Part of a small language model's weights: MLP 3840 tanh GELU, 80.7M parameters.
Each number is 128 + 24 x the weight over its row's rms, rounded and kept within 0 to 255. Layers, rows and columns count from 0. The size above them is the row's rms in percent of the matrix's.

# layer 2 attention key, 640x640, rms 0.0483, rows 68-94, columns 512-639
size [117 124 102 109 124 111 122 120 117 109 125 122 112 126 122 116 115 114 107 124 116 123 120 123 121 123 111]
[[110 117 140 109 117 129 106 151 138 117 158 118 155 122 138 142 144 146 123  70 145  89  82 134  95 115 137 130 133 118 151 126  96  80 165 184 127 112 117  99  98 138  99 100  99 158 120  92 111  92 156 170 132 183 113 143 114 161 105  66 150 143 110 141 113 132 125 130 149 129 130 148 140 122 144  88 146 131 105 154 114 138 138 119 209 107 138 141 145  66 154  77 105 113 120 104 118 132 120 113 136 119  73 106  89 171 137 119 112 154  94 141 129 145 112 132 164 128 107 125 137 133 118 125 102 142 140 148]
 [128 125 150 109 162 112 118 111 178  98 146 100 145 142 150 151 182 141 190 154 119  79 106 104 119 115 138 125 144 122  90 115 112 125 113 116 138 132  94 146 161 136 107 156 162 124 107 161 108  93 103 150 131 129 116 146 137 145 165 114 118 120 132 123 118 121 127 148 106 169 153 135 122  87 132 135 124 123 118 108 130  89 133  99 199 109 159  68 123 130 166 133 138 101  94 143  75 111 188 137 145 130 161  65 101  74 158 115 106 105 149 143 138 180 123 130 112 166  81  98 120 113 103 140 104 169 119 116]
 [121 146 143 106  91 124 108 136  76 123 122 127 117 154  99 153 135 103 114 128 152 161 123 125 161 128  99 126 117 135 113 109 115 148 164 158 122 121 144 129  63 103 153 129 132 132  89 114 105 124 114 134 108 139  92 123 132 132 116 149 153 129 133 143 136 102 137 138 145 120 116 144 122 137 140 130 187 152 138 122 103 130 128 130  92  76 141 127 126 145  88 115 149 116 110 158 148 127 160 155 132 118 109 117 137 109 120 143 105 122 140 157 106 126 142  92 163 114 147 130 151 125 120 163 156 101 166 137]
 [110 113 111 112  82 141 111 101  97 154 116 143 124 135 147 174 118 110 124 129 153 145 120  97 127 133 135 122 140 113 172 118 165 155 161 199 124 169 119  80 164 125 124 166 149 139 107 102 137  88 141 143 133 137 136 112 120  92 131 143 154 139 155 145 171 120  94 120 149 128 114  95 141  99 170 110 164 159 177  61 127 139 127  72 132 106 119 159 129 144 106  98 148 130 113 164 152 128 145  67 167 126 116 128 122 119 160 118  94 118 117 139 118 106 144 116 125  92 155 152 131 135 115 118 142 131 130 176]
 [108 158 110 120  77 111 127 125 158  93 167 130 113 184 108 145 140 136 109 129 164 136 135 107 119 138 122 133 154 135 154 156 128 134 101 164 119 131 108 141 145 184  83  72 126 119 134 148 142  97 127 153 126 115 130 122 134  95 118 126 125 113 125 140 166 156 142  96 179 117 135  70 144 103 105 112 145 164 123 135 128 120 155 118 166 140 118 155 133 151 150 120 105  63 163 136 152 132 111 153 116 114  91  69 136 198 161 142 105 136 114 136 146 138 111 126 156 100 121 153 183 171 143 174 143 145 100 141]
 [157  85 147  95 130 140 117 116 129 117 133 123 157 142 138 120 146 140 125 142 115 148 106 123  99 159 130  99 110 100 105 137 127 123 103 123 149 144 138  86 144 118 191 119 117 123 144 128 157  93  99 139 124 119 128 145 174 116 110 111 127 119 117 147 128 130 159 125 105 148 166 150 142 105 140 186 135 160 109 109 126 119 107 152 169 125 113  92 102 122 122 134 150  89 120  95 120 133  91 104 140 104 154 138  65 125 159 116 145 144 133 134  99 156 117 139 145 143  62 126  66 146 161 184 123 172 142 113]
 [150 128 102  98 107 121 138 120 104 166  94 110 109 118 110 138 128 117 145 108 114 105 143 128 103 145 136 156 134 164 108 168 120 106 158 130 138 110 114 110 102 113 114 169 121  95 151 111 114 143 123 150 175 132 167  87  85 129  83 158 144 139 129 127 124 153 129  74 109 121  74 113 143 126 124 117 181 175 121  67  93 139 124  92 101 124 110 151 118 168 108 149 181 113  99  93 143 182 140  97 164 145 108 183 137 119 146 111  68  72 103 161 106 146 114 160 107 134 175 122 148 177 118 132 141 117 141 134]
 [159  98 142 137 176 123 135 115 144 103 138 108 182 141 164 114 114 164 149 147  77 102 100 122 129  98 167 136 131 136 122 159 133 133  87 166 137 148 131 112 101 140 167 132 106 106 138 125 144 113 128 120 135 142 102 134 141 177 125 115 152 141  95 175 141 100 118 158 128 170 131 159 139 173 118 180 147 122 182 130 179 156 168 141 135  89 159 127 169 151 180 121 147 155  93 167 107 126 127  92 136  86 124 122 140 118 112  96 178 112 133 131 142 136 131 111 130 145 103 122 117 114 163 142  73 143  95 131]
 [182 140 117  92  67 155 133 164 160 112 113 127 111 147 132 119 148 111 139 150 109 134 136 127 137 159  78 118 132 115  98 130 117 120 159 178 138 117 160  80 159 113  94 148 109 148 132 104 144 117 161 169 112 126 161 140 124 146 103 133 132 163  82 130 125 125  96 140 107 126 128 113 147 117 156 139 138 152 144 126 109 107 118 113 120 102 109 158 133 136 161 138 108 126  91 162 155 138 126 119 130 135 133 130 115 153 162 132 103 124  86 168 109  77 159 101 125 127 121 118  92 122  96 125 151 107 151 147]
 [152 147 117 119 126 124 114 162 165 123 126 108 134 160 162 116 149 109 116 100 176 114  89 164 123 144 124  91 155 116 141  99 128 108 111 148 136 135 142 146 142 142  54 151 143 106  99 122 100 158 156  98 151 159 192 131 136 137 141 125 143 137 152 120 122 106 108 187 157 121 103 161 132  86 146 126 137 153 125 175 129 141 138 140 136 131 154 124 119 137 142 133 143 119 130 146 144 101 125 157  97 100 128  86  72 120 146 138 109  98 136 145 133 143 104 126 159 142 140 155 136 102 127 144  74 186 139 113]
 [136 181 108 101 101 154 112 159  85  87 132 151 136 109 133 124  85 144 114 143 125 123 125 157 120 133 117 106 137 139  72 106 101 136 131 116 152 143 177 115 136 124 122 117 158 116 202 126  92 111 133 153 108 144 151 121 164 130  97 109 138 128 116 171 131  90 159 156 118 146 167 103  93 173 130 120 101 126 116 143 133  75 114 144 143  73 140 154 189 111 145 164 134 171 126 136 111  90 125 141 137 150 131 185 106 120 136 131  83 149 111 119 139 120 137 129 136 146 173 114 121 145 141 104 132 118 110 128]
 [118 115 117 136 132 120 129 131 151 189 101 137 131 149 121  91 118 161 140 109  97  99  59 119  79 125 143 147 133 145 172 110 153  87 125  86 114 125  92 117  90  99 110 116 150 111 133 101 105 140 143 164 144 131 140 201  94 106 140  71 102 168 134 157 139  82 145 139 150 117 135 113 150 150  98 117 131 106 148 136 150 181 137 109 167 121 132 117 116  95 154  84 124 133 141 119  98 147 134 114 145 161 110 154 114 118 135 167 135 130 119 160 139 131  91 137 106 157 138 141 164 121 119  97  85 128 121 153]
 [104  90 135 197  99 138 110 180 141  99 122 134 155 123 141 133 123 155 148 122 116 141 101  99 151 136 145  80 159 155 144  89 113 145 138 117 160 123 175 169 141 123 157 141 143  92 137 112 149 117  72 113 111 123  86 106 130 178 111 122 129 113 104 139 107 116 126 150 108 121  86 118 155 109 131 120 126 123 124 137 143 123 132 176 128 128 173 122 149  96 143 107 139 161 120 170  96 132 132 106 141 153 161  88 153 125 135  95 115 123 126  90 124 125 124 163 137 178 124 119  80 125 128 119 131 173 100 109]
 [147 118 167 139 119 166 162 109 151 149 115 150 157 101 156 112 143 134 136 145 144 121 163 102 109 143 132 157 103 122 109 115 146 155 140  85 116  96 113  95 187 114 107 143 128 140 143 121  80  87 143 111 100 152 145 130 136 143 102  87 153 146 147 121 122 119 156 131  58 157 156 150 121 123 171 150 147  95 111 124 180  90 110 133 144 111  81  88 127  88 136 154 134 121 157 151 150 126 131 131 125 148 132 132 123 147 129 168 137 133 110 114 126 129 160 123 125 115 133 127 131 136 148 107 125 143 130 127]
 [157 116 147 112 116 141 119 136  98 128 134  98 148 160 135 154 125 154 149 109 171 124 142 141 124 165 114 146 102 158 121 174 117 133 112 126 121 101 153 110  89 126 130  86 119 111 150 133 106 160 115 140 154 107  83  89 138 147 117 129 113 160 136 188 131  97 151  97 171 149 133 125 142 169  94 149 144 174 134 130 108 138  79  91 106 138 138 110 123 109 124 166 127 112 160 153  97 128 149 157 135 130 124 149 144 127  98 161 130 104 112  99 146 123 166 120 108 120 134 143 108 169 163 127 116 130 137 138]
 [103 135 141 182 134  67 134 124 130 120  92  99 107 161 104 136  82 142 132 140 113 161 120 143 135 137 103 133 132 131 136 107 134  84 127 148 144 109 152 145  95 117 114 109 141 132 119  95 137 141 173 136 110 157 137 168 118  79 131 138 138 121 114  95 144 116  76 129 153 128 119 144 151 161  92  95 153 196 130 131 135 145 157 139 169  67 111 139 117 154 128 113 103 115 143 141 138 144 101  99 143 121 124 119 143 141 108 121 105  99 119 146 109 136 116 114 110 129 106 106 119 115 128 119  83 116 132 165]
 [126 122 115 103 146 138 101 125 133 109 149 150 130 106 121 123 106 139  92 156 144 160 111 108 143 108 143 121  96 141 166 148 124 152 103 111 120 116 180 162 132 142 147 130 119 131 132 168 140 182 129  78 131 148 143 139 103 103  89 151 133 123 127 129 173 136 131 172 115 116 157 135 142  99 120 110 129 116 173 179 131  97 139 132 124 133 144 126 138 117 199 144 149 138 117 129  82  79 118 154 126  94  98 120 145 121 125 129 101 103 157 168 102 126 158 147 140 158 148 146 135 134 150 174 134 115 117  79]
 [139 101 114  76 187 154 110  99 111 154 134  80 135 135 115 112 153 144 108 174  72 137 101 118 168 123 168  86 166 112 130 141 157 113 134 134 133 181  94 151 123 149 145 119 141 136 112 140 117 120 122 112  91 126 119 161 142 131 124 158 147 126 130 120 160 114 123 157  78 168 127 110 122 126 107 128  99 115 102 131 123 135 154 119 113  90 137 144 113 133 183 113 106 127 132 104 127 105 132 145 139 135 135 113 142 187 138  64 146 136 147 155 101 102 148 119 121 153 144 166 141 157 102 113 108  87 121 126]
 [128 137 119 123 156 105 140  97 141 118 145 100 152 143 115 139 134 167 141 111  90 100 147 139 121  95 142 151 124 142 154 151 124  97 146 119 101 153 141 124 118 143 102  90  97 172  85 127  74  99 137 118 135 102 125 118 103 132 133 162 112 113  87 141 107 138 125 142 144 128 148 125  86 162 115 109 151 104 136 166  97 140 143 171 154 106 135 110 120 141 167 105 104 185 114 127  97 116 137 138  90 118 113  81 119 112 119 106 110 108 113 147 131 148 122  91  86 141 125  93 185 125 132 142 144 120 157 119]
 [132 117 112 131 112 103 115 148 132 122  90 131 125 123 120 110  96 135 134 131 115 140 137 102  87 128 119 112 141 131 142 136 122 147 124 112 117 117  99 104 187 134 100 123 123 106 130 170 102  85 154  97 158  91 135 108 152 165 171 142 159 149 153 116  96 214 134 167  85 113  95 159 146 137  88 163 165  90 175 160 140 152 149 160 134 160 118 147 133 120 135  99 110 142 121 174 116 141 121  88 119 113 119 101 134 134 131 140 116 102 144 132 109 167  94  93 136 131 166 139 147 137 157 106 149 124  99 128]
 [122 121 166 148 131 123  83 113 154 139 163  71 113 128 105 150 121 131 110 154  98 128 126 110 118 108 133 139 146 120  96 149 140 144 133 117 192  59 121 159 116 137 118 122 110 125  97 135 150 116 107  98 141 174 145 194  47 155 131 125 118 167 140 130 153 140  76 145 118 120  88 148 107 109 136 114 129 127 130 129 134 177 130  98 145 131 127 116 124 184 129 149 113 203 121 117 135 100 166 109  90 109 131 132  99 107 116  86 108  82 147 128 143 128 112 129 100 124  94 103 104 114 151 136 100 133 128 100]
 [127 119 146  90 100 146 122 149 158  98 145 122 142 120 103 132  96 116 113 154 146  71 208 102 145 125 115 163 136 108  60 141  78 154 133 135 108 123 104 104 121 181 116 122 137 102 113 172 124 126 132 154 102 134 131 154 162 121 148 124 144 137 119 120 146 121 146 154 112 162 145 120 116 140 108 120 103 162 132 126 174 135 148 159 126 148 113 142 133  96 146  93  73  97 153 156 184  79 124 156 154 161 114 145  98 137 152 142 130 147 166 120 141 139 138 112 113 147 128 101 108 135  96 126 101 120 128 132]
 [101 133 128 154 145 124 113 142 148 153 115  94 123 167 115 150 112 147 118 162 127 178 118 155 109 152 119 114  98 120 144 147 131  96 165 157 160 112 126 134 117 143 154 102  93 135 155 138 155 161 138 111  90 154  98 147 104 138 151 120 115 159 158 141 161 122 102 104 137 109 102  66 187 147 146  98 107 163 120 162 135 171 123 133 149 146 110 150 147 114  86 141 128 107 178  95 133 140 134 141 123 175 148 142 114 152 130 159 147 123 111 131 100  90 103 134 158 122  85  94 107 140 148 137  89 137  85 157]
 [125 110 140 126 135 140 139 133 167 136 140 126 101 140 133 103 128 121 118 121 118 118 134 120 131  97 122 123  98  84 127  95 124 122 150  98 126  72 144 179 121 115 134 163 134 104  78 116 128 110 135 112  95 149 128 128 160 151 110 142 115 126 131  81 137 118 117 129  90 120 109 153 113  73 136 145 128 133 134 130 135 116 118 135  92 117 147 114 116 127 170 142 105  94 135  68 139  92 171 175 119 157 177 122 177 144 117 148 168 105 136 155 122 137 101 163 104 170  94 163 140 132 109 136 126 171 124 102]
 [100 102 125 119 137 147 129 141  98 138 123  95 130 111 117 117 149 163 148 163 140 141 147 137 114 150 130 157 127 130 136 132  91 154 145  73  83 123 169 126 146 100 129  98 153 150  70 102 149  90 111 123 108 135 145 158 135 193 141 100  71 103 122 128 166  95 153 149 125 121 128 164 118 151 118 118 138 147 125  96 139 107 136 158 122 193 147 125 141 118 104 156 118 100 113 129 133 107 149 117 137 138  98 122 122  92  91 146 115 141 148 171 158 116 103 127 120 149 108 167 105 159 118 114 147  94 119  98]
 [ 89 134 167 130 103 147 124 126 160 133 133 141 158 151  96 140  96 114 110 169  89 109 159 137  67 109 148 147  74 144 147 137 116 144  99 145 148 125 126 102 133 135 106 104 100 157  47 109 117 116 150 153 155 138 148 103 111 133 143 142 107 136 109 119 127 122 140 115 113 136 149 153 159 125 162 166 140 147 184 126 113 120 141 114 116 139 107 125 127 133 162 125 156 119 136 116 175 112 148 130 138 138 129 127 118 130 102 117 130 119 157 122 119 159 168 124 117 149 101  91 101 139 122 134 135 153 129 134]
 [138 134 173 163  86 123 131 113 153 118 129  99 120  94 128  91 114 110 132 100 175 119 109 133 103 130 116 138 118 114 139 104 148 148 142 124 171  81 159 127 123 134 102 136 124 123 133 113 148 164 122 147 132 130 125 156 154 145 123 143 150 108 113 108 131 134  94 160 145 108 154 147 118 116 131 123  66 129 140 112 124 137 131 126 146 145 121 117 130 134 104 133  74 101 129 153 139 143 157 127 128 143 171 143 182 132 126 102 146  90 130 113 125 128  84 133 124  84 101 153 154 119 136 185 135 121 131 145]]
# layer 2 attention query, 640x640, rms 0.0525, rows 69-95, columns 512-639
size [121 120 118 122 118 116 115 120 127 122 129 120 118 121 130 121 118 118 123 121 117 122 119 128 135 117 119]
[[127 118 126 129 123  96 144 100 135 135 104 140 130 114  85 139 150 119 119 106 108 106  84 153 133 127 147 149 149 158 117 132 144 142 165  82 131 128 154 106 146 105 146 127 118  77 129 159 128 166 148 115 130 145  99 130 126 115 135 134 119 112 118 128 184  74  93 181 125 144 106 116 147 171 115 142 140 146 157 176 135 177 108 135  86 138 152 132 167 118 142 143 136 100 168 107 146 115 132 155 134 159 156 119 119 188 131 131 157  98 109  91 126  72 127 145 138 110 147 120 148 159 149 121 128  88 140 143]
 [117 129 132 146 106 103 107  90  91 133 126 127 120 114 131  94 124 135  81 146 160 114 113 114 112 129 110  76 125 147 149 112 141 122 158 120 114  90 142 132 123 155 120 160 130  99 140 136 131  99 174 163 129 100 135 121 102 118 196 102 101 117  75 146 140 164 108 102 124 101 144  91 122 114 114 107 132  98 114  62 118 145  94 128 153 175 145 146 107 133 130 154 112 145 149 121 129 149 110 134 123 149  92 144 160 105 126 174 141 123 134 152 102 103 110 159  89 106 122 146 112 144 118 118 136 160 123 129]
 [139 117 146 109 132 134 116  70 102 145 114  90 117 129 106  65 108 140  83 136 118 110 114  94 112  94 110 120 142 116 125 115 106 152 103 162 133  96 116 104 127 111 125 134 112 131 185 118 111 126 162  95  92 100 136 127 176 147  99 135 113 137  91 110  99 142 124 173 133 133 128 152  88 137 102 120 114  92 116 153 115 161 128 145 140 139 126 106 125 120 124 121 114  92 130 131 127 106 164 148 149 122 115 124 121 116 128  97 166 179 158 137 142 124  91  81 144 121 127 151 145 148 148  93 136 127 113 101]
 [131 154 135  60 144  74 161  91 135 150 155 131 139 112  63 152 112 129 132 151 107 110 120 105 131 120 126 163 139 153  85 122  57 116 129 164  91 122 101 132 148  87 115 121 128 150 135 139 152 105 157 131  91 129 149 134 129 158 145 151  66 124 129 110 138 131 181 122 104 112 153 154  93 102 104 179 127 138 148  96 126 118 115 150 110 147 123 121 102 145 123 121 141  75 133 104 155 106 117  73  93 137 111  84 118 123 107 153 145 151 137 120 137 148 117 168 108 160  89 142 158 149 138 134 155 129 126 145]
 [125 116 116 112 137  44 114 104 144 184 105 128  85  92 136 134  94 133  92 116 146 120 120 156 130  80 132 146 109 145 120 130 134 148 119 103 110 141 167 111 150  81 195 142 143 147 166 178 104 166 119  93 124 147 167 149 112 124 182 121 134 122 157 126 149 121  79 108 147 100 111 124 149 142 136 113 131 144  95 117  82 155 151 104  95 133 153 155 191 100 132 126 150  98 145 127  58 113 123 104 134  57 147 155 175 110  70 123  94 102 148 125 119 155 146  81 176 117 159  98  97 178 143 137 145 141 133 135]
 [120 123 148 116 148 105  86 109  90 157 102 141 152 107 111 100 162 123 146 153 116 138 150 101 121 127 178 139 121 150  97 153 100  83  89 144 143 111 114 159 118 132 113 126 113 118 119 140 132 116 130 137 108 159 107 140 151 101 164 106 140 131 134 164 148 152 166 126 119 128 105 115 128 158 105 129 160 102 112 101 139 143 110 131 114 106 141 115 136 144 110 129 117 115 156  99  78  95 132 118  97 139 111 153 120 169  93 134 172 151 138 122 134 166 108 114 104 140 133 132 120 153 130 129 136 127 111  97]
 [142 135 115 161 141 143 101 119 138 120 104 146 113 159  94 152 127 105 145 132 140 164 152 123 155 116 134 161 141 119 102 150 126 113 147 141 131 145 117 137 161 119 123 139 157 105  95  99 123 143 101 151 141 139  93 126  95 128  96  92 149 126 149 123 102 106 134 117 101 113 150 122 117  83 129 123 122 159  96 173 126 130  99 166 122 144 140 104 136 139 155 144 113 137  99 125 109 102 113 103 113  99 153 155 101 129 149 101 130  84 148  66 164 115 123 144 113 130 101  83 176 137 154 115 123  77 170 134]
 [147 171 165 165 141 155 101 135 157 113 128 133 106 133 124 132 115 106 127 134 140 111 177 154  98 117 122 115 131 116 118 131 125 109 142  94 125 160 135  93 101 132  85 118  98 194 155 139 119 105  96 139 159 125 133  81 165 105 119 147 113 157 136 169 133 109 146  99 121  85 113 127 151 146 124 166 109 107 123 120 112 122 145 126 113  92 125  98 140 134 165 143 114 112 169 109 123 153  93 162 128 167 134 137 143 125 119 134 157 139 117 100 109 137 114 136 162 163 149 128 177 166  94 124 132 127 131 143]
 [ 97  85 145 142 115 111 151  98  85 142 151 121 117 110  90 147 117 134 140 100  80 116  97 161 116 126 144 168 123 127 121 127 124 120 149  95  82 124  80 156 120 140 157 110 121 117 133 133 165  95 104 127  92 141 120 107 121 164 143 156 144 149 107 118 158 118 167 128  96 143 122 115 124  97 151 126 134 136 141 176 118  94 107 155 109  75 148  86 120 134 158 122 110 110 147  99 109 122 112 114 132 146 123 142 151 137 130 154 104 155 126 128 131 122 157 192 130 130 112 119 146 124 144 170 168 141  97 160]
 [114 123 112 158 173 121  92 136 142 119  82 133 121 114 175 131 165 123 126 123  94 142  91 129 125 157 156 115 133 119 159  87 187 124 144 123  99 112 194 141 131 146 126 141 139 156 104 100  84 139 136 107 149 147 123 184 141  87 159 152 118  90  97 148 131 147 127  73 138 125 109 145 136 171 147 140 126 149 133 117 138 171 180 113 143 131 150 113 141 171 112 145 135 134 132 119 121 134 107 106 134 124 156 129 109 155  79 144 149 105 151  97 127 126 123  71 117 122 116 161  93  97 128 152 127 129 137 136]
 [101 108 123 102 128 161 126 144 112 135 127 100 126 141 143 158 171 129 152  89 132 129  98 143 130 177 189 156 117 112 113 112 165 117 129  65 144 153 141 132 152 150 150  56 109 112 162 141  87 146 108 147 136 145 112 162 144  92 119 117  99 131 116 142 178 106 114 137  98 116 116 141 133 117 160 126 144  88 134 159 127  93 135 133 120  96 161 134 159 123 172 117 135 125 143  99 108 119 163 149 122 111 123 136  78  88 104 154 130 145 102  90 146 111 180 144  96 118 131 133 155 132 170 126  95 167 153 117]
 [117 114 139  88 185 111  95  97 142 163  86 150  61 118  85 100  98 120 119 103 138 127 112 144 111 121 135 104  91 122 119 125 115 125 131 102 103 137 100 113 138 140 159 104  89 109 146 159 112 154  84  98 106 133 113 146 104 114 167 152 148 140  83 111 114 120 149 101 121 140 108 135 132 140 165 104  95 136 142 155  90 117 146 128 123  91 140 146 119 143 139 128 128 151 131 102 156 107 121 112  99 118 140 119 108 107  80 158 158 103 134 144 107  78 139 105 146 108 149 130 112 145 163 124 110 117 113 128]
 [139 126 138 135 101 114 113 146 155  92 155 112 126 122 119 123 133 133 134  92 182 116 131 103 148  60  95 143 137 106 115 116 123  83 103 136 130 114 133 136  85 131 130  82  40 118 121  81 105 127 157 118 151 120 133 104 107 129 112 128 112 149 122 127  93  90 112  99 140 128 111 144 104 145 119 131 110 123 146 154 159 153 157 124 114  89 149 104 143 190 131 132 104 111 148 121 117 110 137 153 106 114 139 142 142 124 150 159 113  96 136 117 149 125 114 111 150 129 161 109 135 152 120 101 144 102  91  97]
 [116 162 109 166 162 139 114 176 103 120 145 142 121 106 127 102 164 148 110 143 139 108 145 101 108 148 105 120 160 154  95 114 122 107 138 131 158 132  96 112 164 123 114 159 168  84 167 123 107 128 181 112 118 113 138 105 165 153 105 103 100 127 152  83 114 122 144 121 126 102 118 139  67 136 114 129 123 136 134  86 117 112 129 159 115 131  83 137 153 148 144 149 128 111 113 137 161 126 106 147 111 124 112 164 138 102 158 125 107 137 103 133 136 125 151 139  92 149  93 151 170 159 161 115 114 117 113 128]
 [146 136 135 115 153 135 136 146 125  93 113 123 114 129 153 112 156 162 134 124 137 121  89  98 111 148 140 139 126 123  67 121 132  98 188  87 125 133 111 145 166 149 152 109 128 116 141 142 128 137  98 144 144 169 117 111  98 142 109  95  95 101 120 121 138  99 130 156 138 118 129 138 115 122 166 130  88 121 112 167 137 105  97 127 109 138 103 123 156 106 179 128 128 139 147 110 160  94 166 150  96 134 132 183 104 127 104 131 157 123 118 105 119 115 145 133  99 101 136 134 124 165 164 137 124 175 138 130]
 [116 136  97 105 107  97 100 126 136  94 108 102 145 142  94 128 118  94 160 154 117 130 149  93 130 130 125 112 112 137 145 139 122 148 141 151 127 133 138 131  96  91 144 153 120 101 153 120 181 130 129 162 160 129 134 177 135 130  97 146 130 121 114 127  81 145  95 147 146  94 163 133 128 114 130 113 113 162 136 103  93 111 123 122 115 105 102 110 118 118 125 165 105 132 126 124 130 110  77  99  99 156 161 114 172 130 156 139 164 132 136 111 113 139 152 138 102 117 144 120 101  95 127 119 104 140 105 104]
 [175 115 143 102 134 142 168 153 102  72 127 116 134 127 120 134 150 131 112  86 109 137 103 101 102 149 118 115 100 120  94 142 115 163 159 124 118 125 170 133 128  96 142  71 182 169 158  75 135 131 109 148 145 112 121 147 105 150 116 174 117 108 137 141 153 148 160 141 151 102 146 161  84  85 116 114 117 104 119 157 181  85 113 146 106 150 132 140 140 143 124 129 113 100 113 167 116  83 111 107 109 102 130 114 118 120 137 129  76 122 128 120 166 141 140 127 108 145 130 163 102 123 153 144 144 140 162 131]
 [129  97 114 127  86 131 158 165 134 149 165 135 143 129 134 156 108 126 140 167 177 127 105 104 165 130 157 150 103 142 125 100 109 143 128 131 128 131  78 195 134 150 142 117 161 184  88 113 158 146 140 174 130 110 129 114  95 122 101 139 135  97 105 127 196 119 165 100 100 100 144 136 153  99 109 121 147 149 155 133 126 125 126 122 135 189 163 106 123 125 145 133 117 114  92 100 134 167 118 139 164 141 116 134  94 122 159 113 109 156 111 109 152 144 114 185 139 171 139 117 113  81 121 148 131 107 146 157]
 [ 89 113 119 171 173 137 109 167 150 112 131 153 113 147  96  87 102 143 138 141 106 145 147 127 151 145 160 122  90 119 173  61  81  90 118 190 131 108  97 119 113 125 124 151 124 166  83  99 108  90 116 131 104 129 157 108 123 108 142 155 126 148 164 112 116 100 112  91 156 178 159 141 144 103 142  99 111 136 118 140 121 158  97 158 115  87 117  95 140  92 141 132  89 151 119 137 133 171 146 107 132 154 154 124 121 149 181 104 103 133 131  91 130 106 133 125  81 140 101 113 126 136 110  96 113  86 132  96]
 [132 105 142 148 116 152 161 162 101 110 127 132 135 155 144  71 112 121 126 103  91 135 128 158 113 131 165 123 125 127 119 128 140 127 138  90 130 117 105 130 167 148 142 119 123 114 139 189  91 179 120 135 139 121 136 131 150 106 120 115 145 137 132 109 140  98 115 151 105 162  88  82 101  99 126 119 125 141 120 133 109 101 118 191 127  98 134 124 121 105 128  90 119 172 158 145 131 130 127 126 110  95 131 120 116 146 114  78 108 104 135 154  87 148 100  95 129  95 124 145 133 158 121 139  80 146 104 149]
 [116 150 128 100 164  97 143 150 120 106 120  83 124  64 112 184 138 147  69 141 130 185  85 117 148 173 152 137 152 146 129 132 162 131  97 132 138 127 143 103 158 122 120 106 110 193 121 141 121 100 128 149 125 142 124 116  88 113 136 126 134 110 153 127 106 120 146  73 139 160  94 130 141 110  90 178 145 122 109  92 161 133 132 132 121 112 128 130 165 162  84 112 100 122 111 133 180 121 145  79 132 154 115 138 128 141 147 136 105 120 131 143 130 147  77 119 147 138 124 104 103 149 111 104 142 122  92 112]
 [107 143 110  98 154 106  90 143 122 140 145 113 119 131 109 106 170 109 124 133  84  93 106 116 101 116 145 126 158 116 141 133 143 126 141 124 137 104 161  95 134 107 165 155 148 118 130 106  83 136 111 110 136 111 148 147 139 134 154  89 106 145 142  98 112 135 122 144 179 149 162 141 112 131 160 121 128 125 119 107 115 122 106 137 145 124 148 140 127 104  95 131 101 157  81 123 177 100 146 137 138 148 118 131 111 138  52  79 148 132 142 129 101 134 186  70 136 133 133 105  85 142 172 148 137 160 126 147]
 [116 119  90 139 115 130 167  97 145  92 156 113 158 123 100  93 151  96 110 122 117 151  95 163 139 144 106 114 155 137 165 136  95 144 125 110 119 114 128 129 119 150 143 129 118  71 113 132 159 127 146 140  94 110 106 136 106 117 194 179 140 106  82 137 115 112 121 188 179 133 123 103 134 105 132 165 106 132 103 144  96  99 113 194 137 166 123 108 138 107 133 112 107 111 131 154 103 136 156 183 100 189 157 113 141 159 101 141  96 129 119 155 106 151 131 163 117 133 178  90 114 118 121 170 170 133  93 131]
 [112 144 137 177 101 122 145 125 134  71 102  89 180 129 176  81 120 108 127 143 192  87 122 140 170 145 121 112 104 139 132  87 152 122 140  99 143 141 137 121 117 109 112 156 138 110 133 162 138 149 131 141 106 140 126 138 148  84 124 113 151 153 140 107 135 130 117 136 133 114 118 101  83 121 130 152 165 108 110 149 110 150 135 137 107 146 123 163 173 137 132 110 131 147 107 132 177 139 172 126 133 149 176 131 141 117  80 117 140 113 115 128 101 164 131 148 104 104 103 142 138 150 143 110 111 130 133 161]
 [136 133 115 133 139 115 110 119 158 153 171 151 136 117 113 161 137 160 112 163 128 127 144 143 179  66  72 159 120 105 132 164 133 134 113 165 178 154 128 117  82 139 112 135 151 129 132  82 117 131 120 106 134 109 119  81 142 133 121 135 125 167 134 130 117 152 149 108 132 150 154 123 127 148 135 127 124 142 146 113 132 154 119 116 146 106 143 102  96  86 100 146 105 117 135 133 147 151 131 138 140  95  76 139 136 122 143 102 153 136 134 171 136 106 114  84 126 145 117 107 110 125 118  88 130 108 103 134]
 [138 121 132 168 110 155 130 132  91 143 137 166 134 145 122 119 133 110 104 123  87 107  65 134 139 113  85  78 151 152 149  91 131 152 127 162 116 178  93  78 119 109 125 155  92 114 125 150 123 130 108 131 152 139 109 101 139 117 121 141 139  77 128  89 107 122 129 151 147 172 118  85 146 114 114 151 155 158 116 111 113 157 179 163 152 179 152 142 125 162 155 104 154 146 148 132 173 105 131 163  95 119 130 108 109 113 154 164 148  96 136 130 126  93 114 145  65  69 104 100 114 119 141  78 108 125 118 127]
 [118 137 106 146 116 123 125 135 129 107 156 150 122 128  89 121 127  99  68 106  90 112  66 146 169  97 109  92 122 131 144 143 105 136 128 115 184 105 102 109 127 129 133 182 153 112 112 136 129 153 132 189 111 117  98  84 142 116 151 118 119 160  79  98 143 147 115 150 127 143 111 109 134  99 112 106 130 108 141 183 104 120 117 128 139 171 122 126 118 129 148 118 155 159 142 112 159 119 171 106 108 119 124 129 115  96 152 119 151 166 145 120 116  51 139  98 101 121 109 127 107 123 120  56 104 117  99 105]]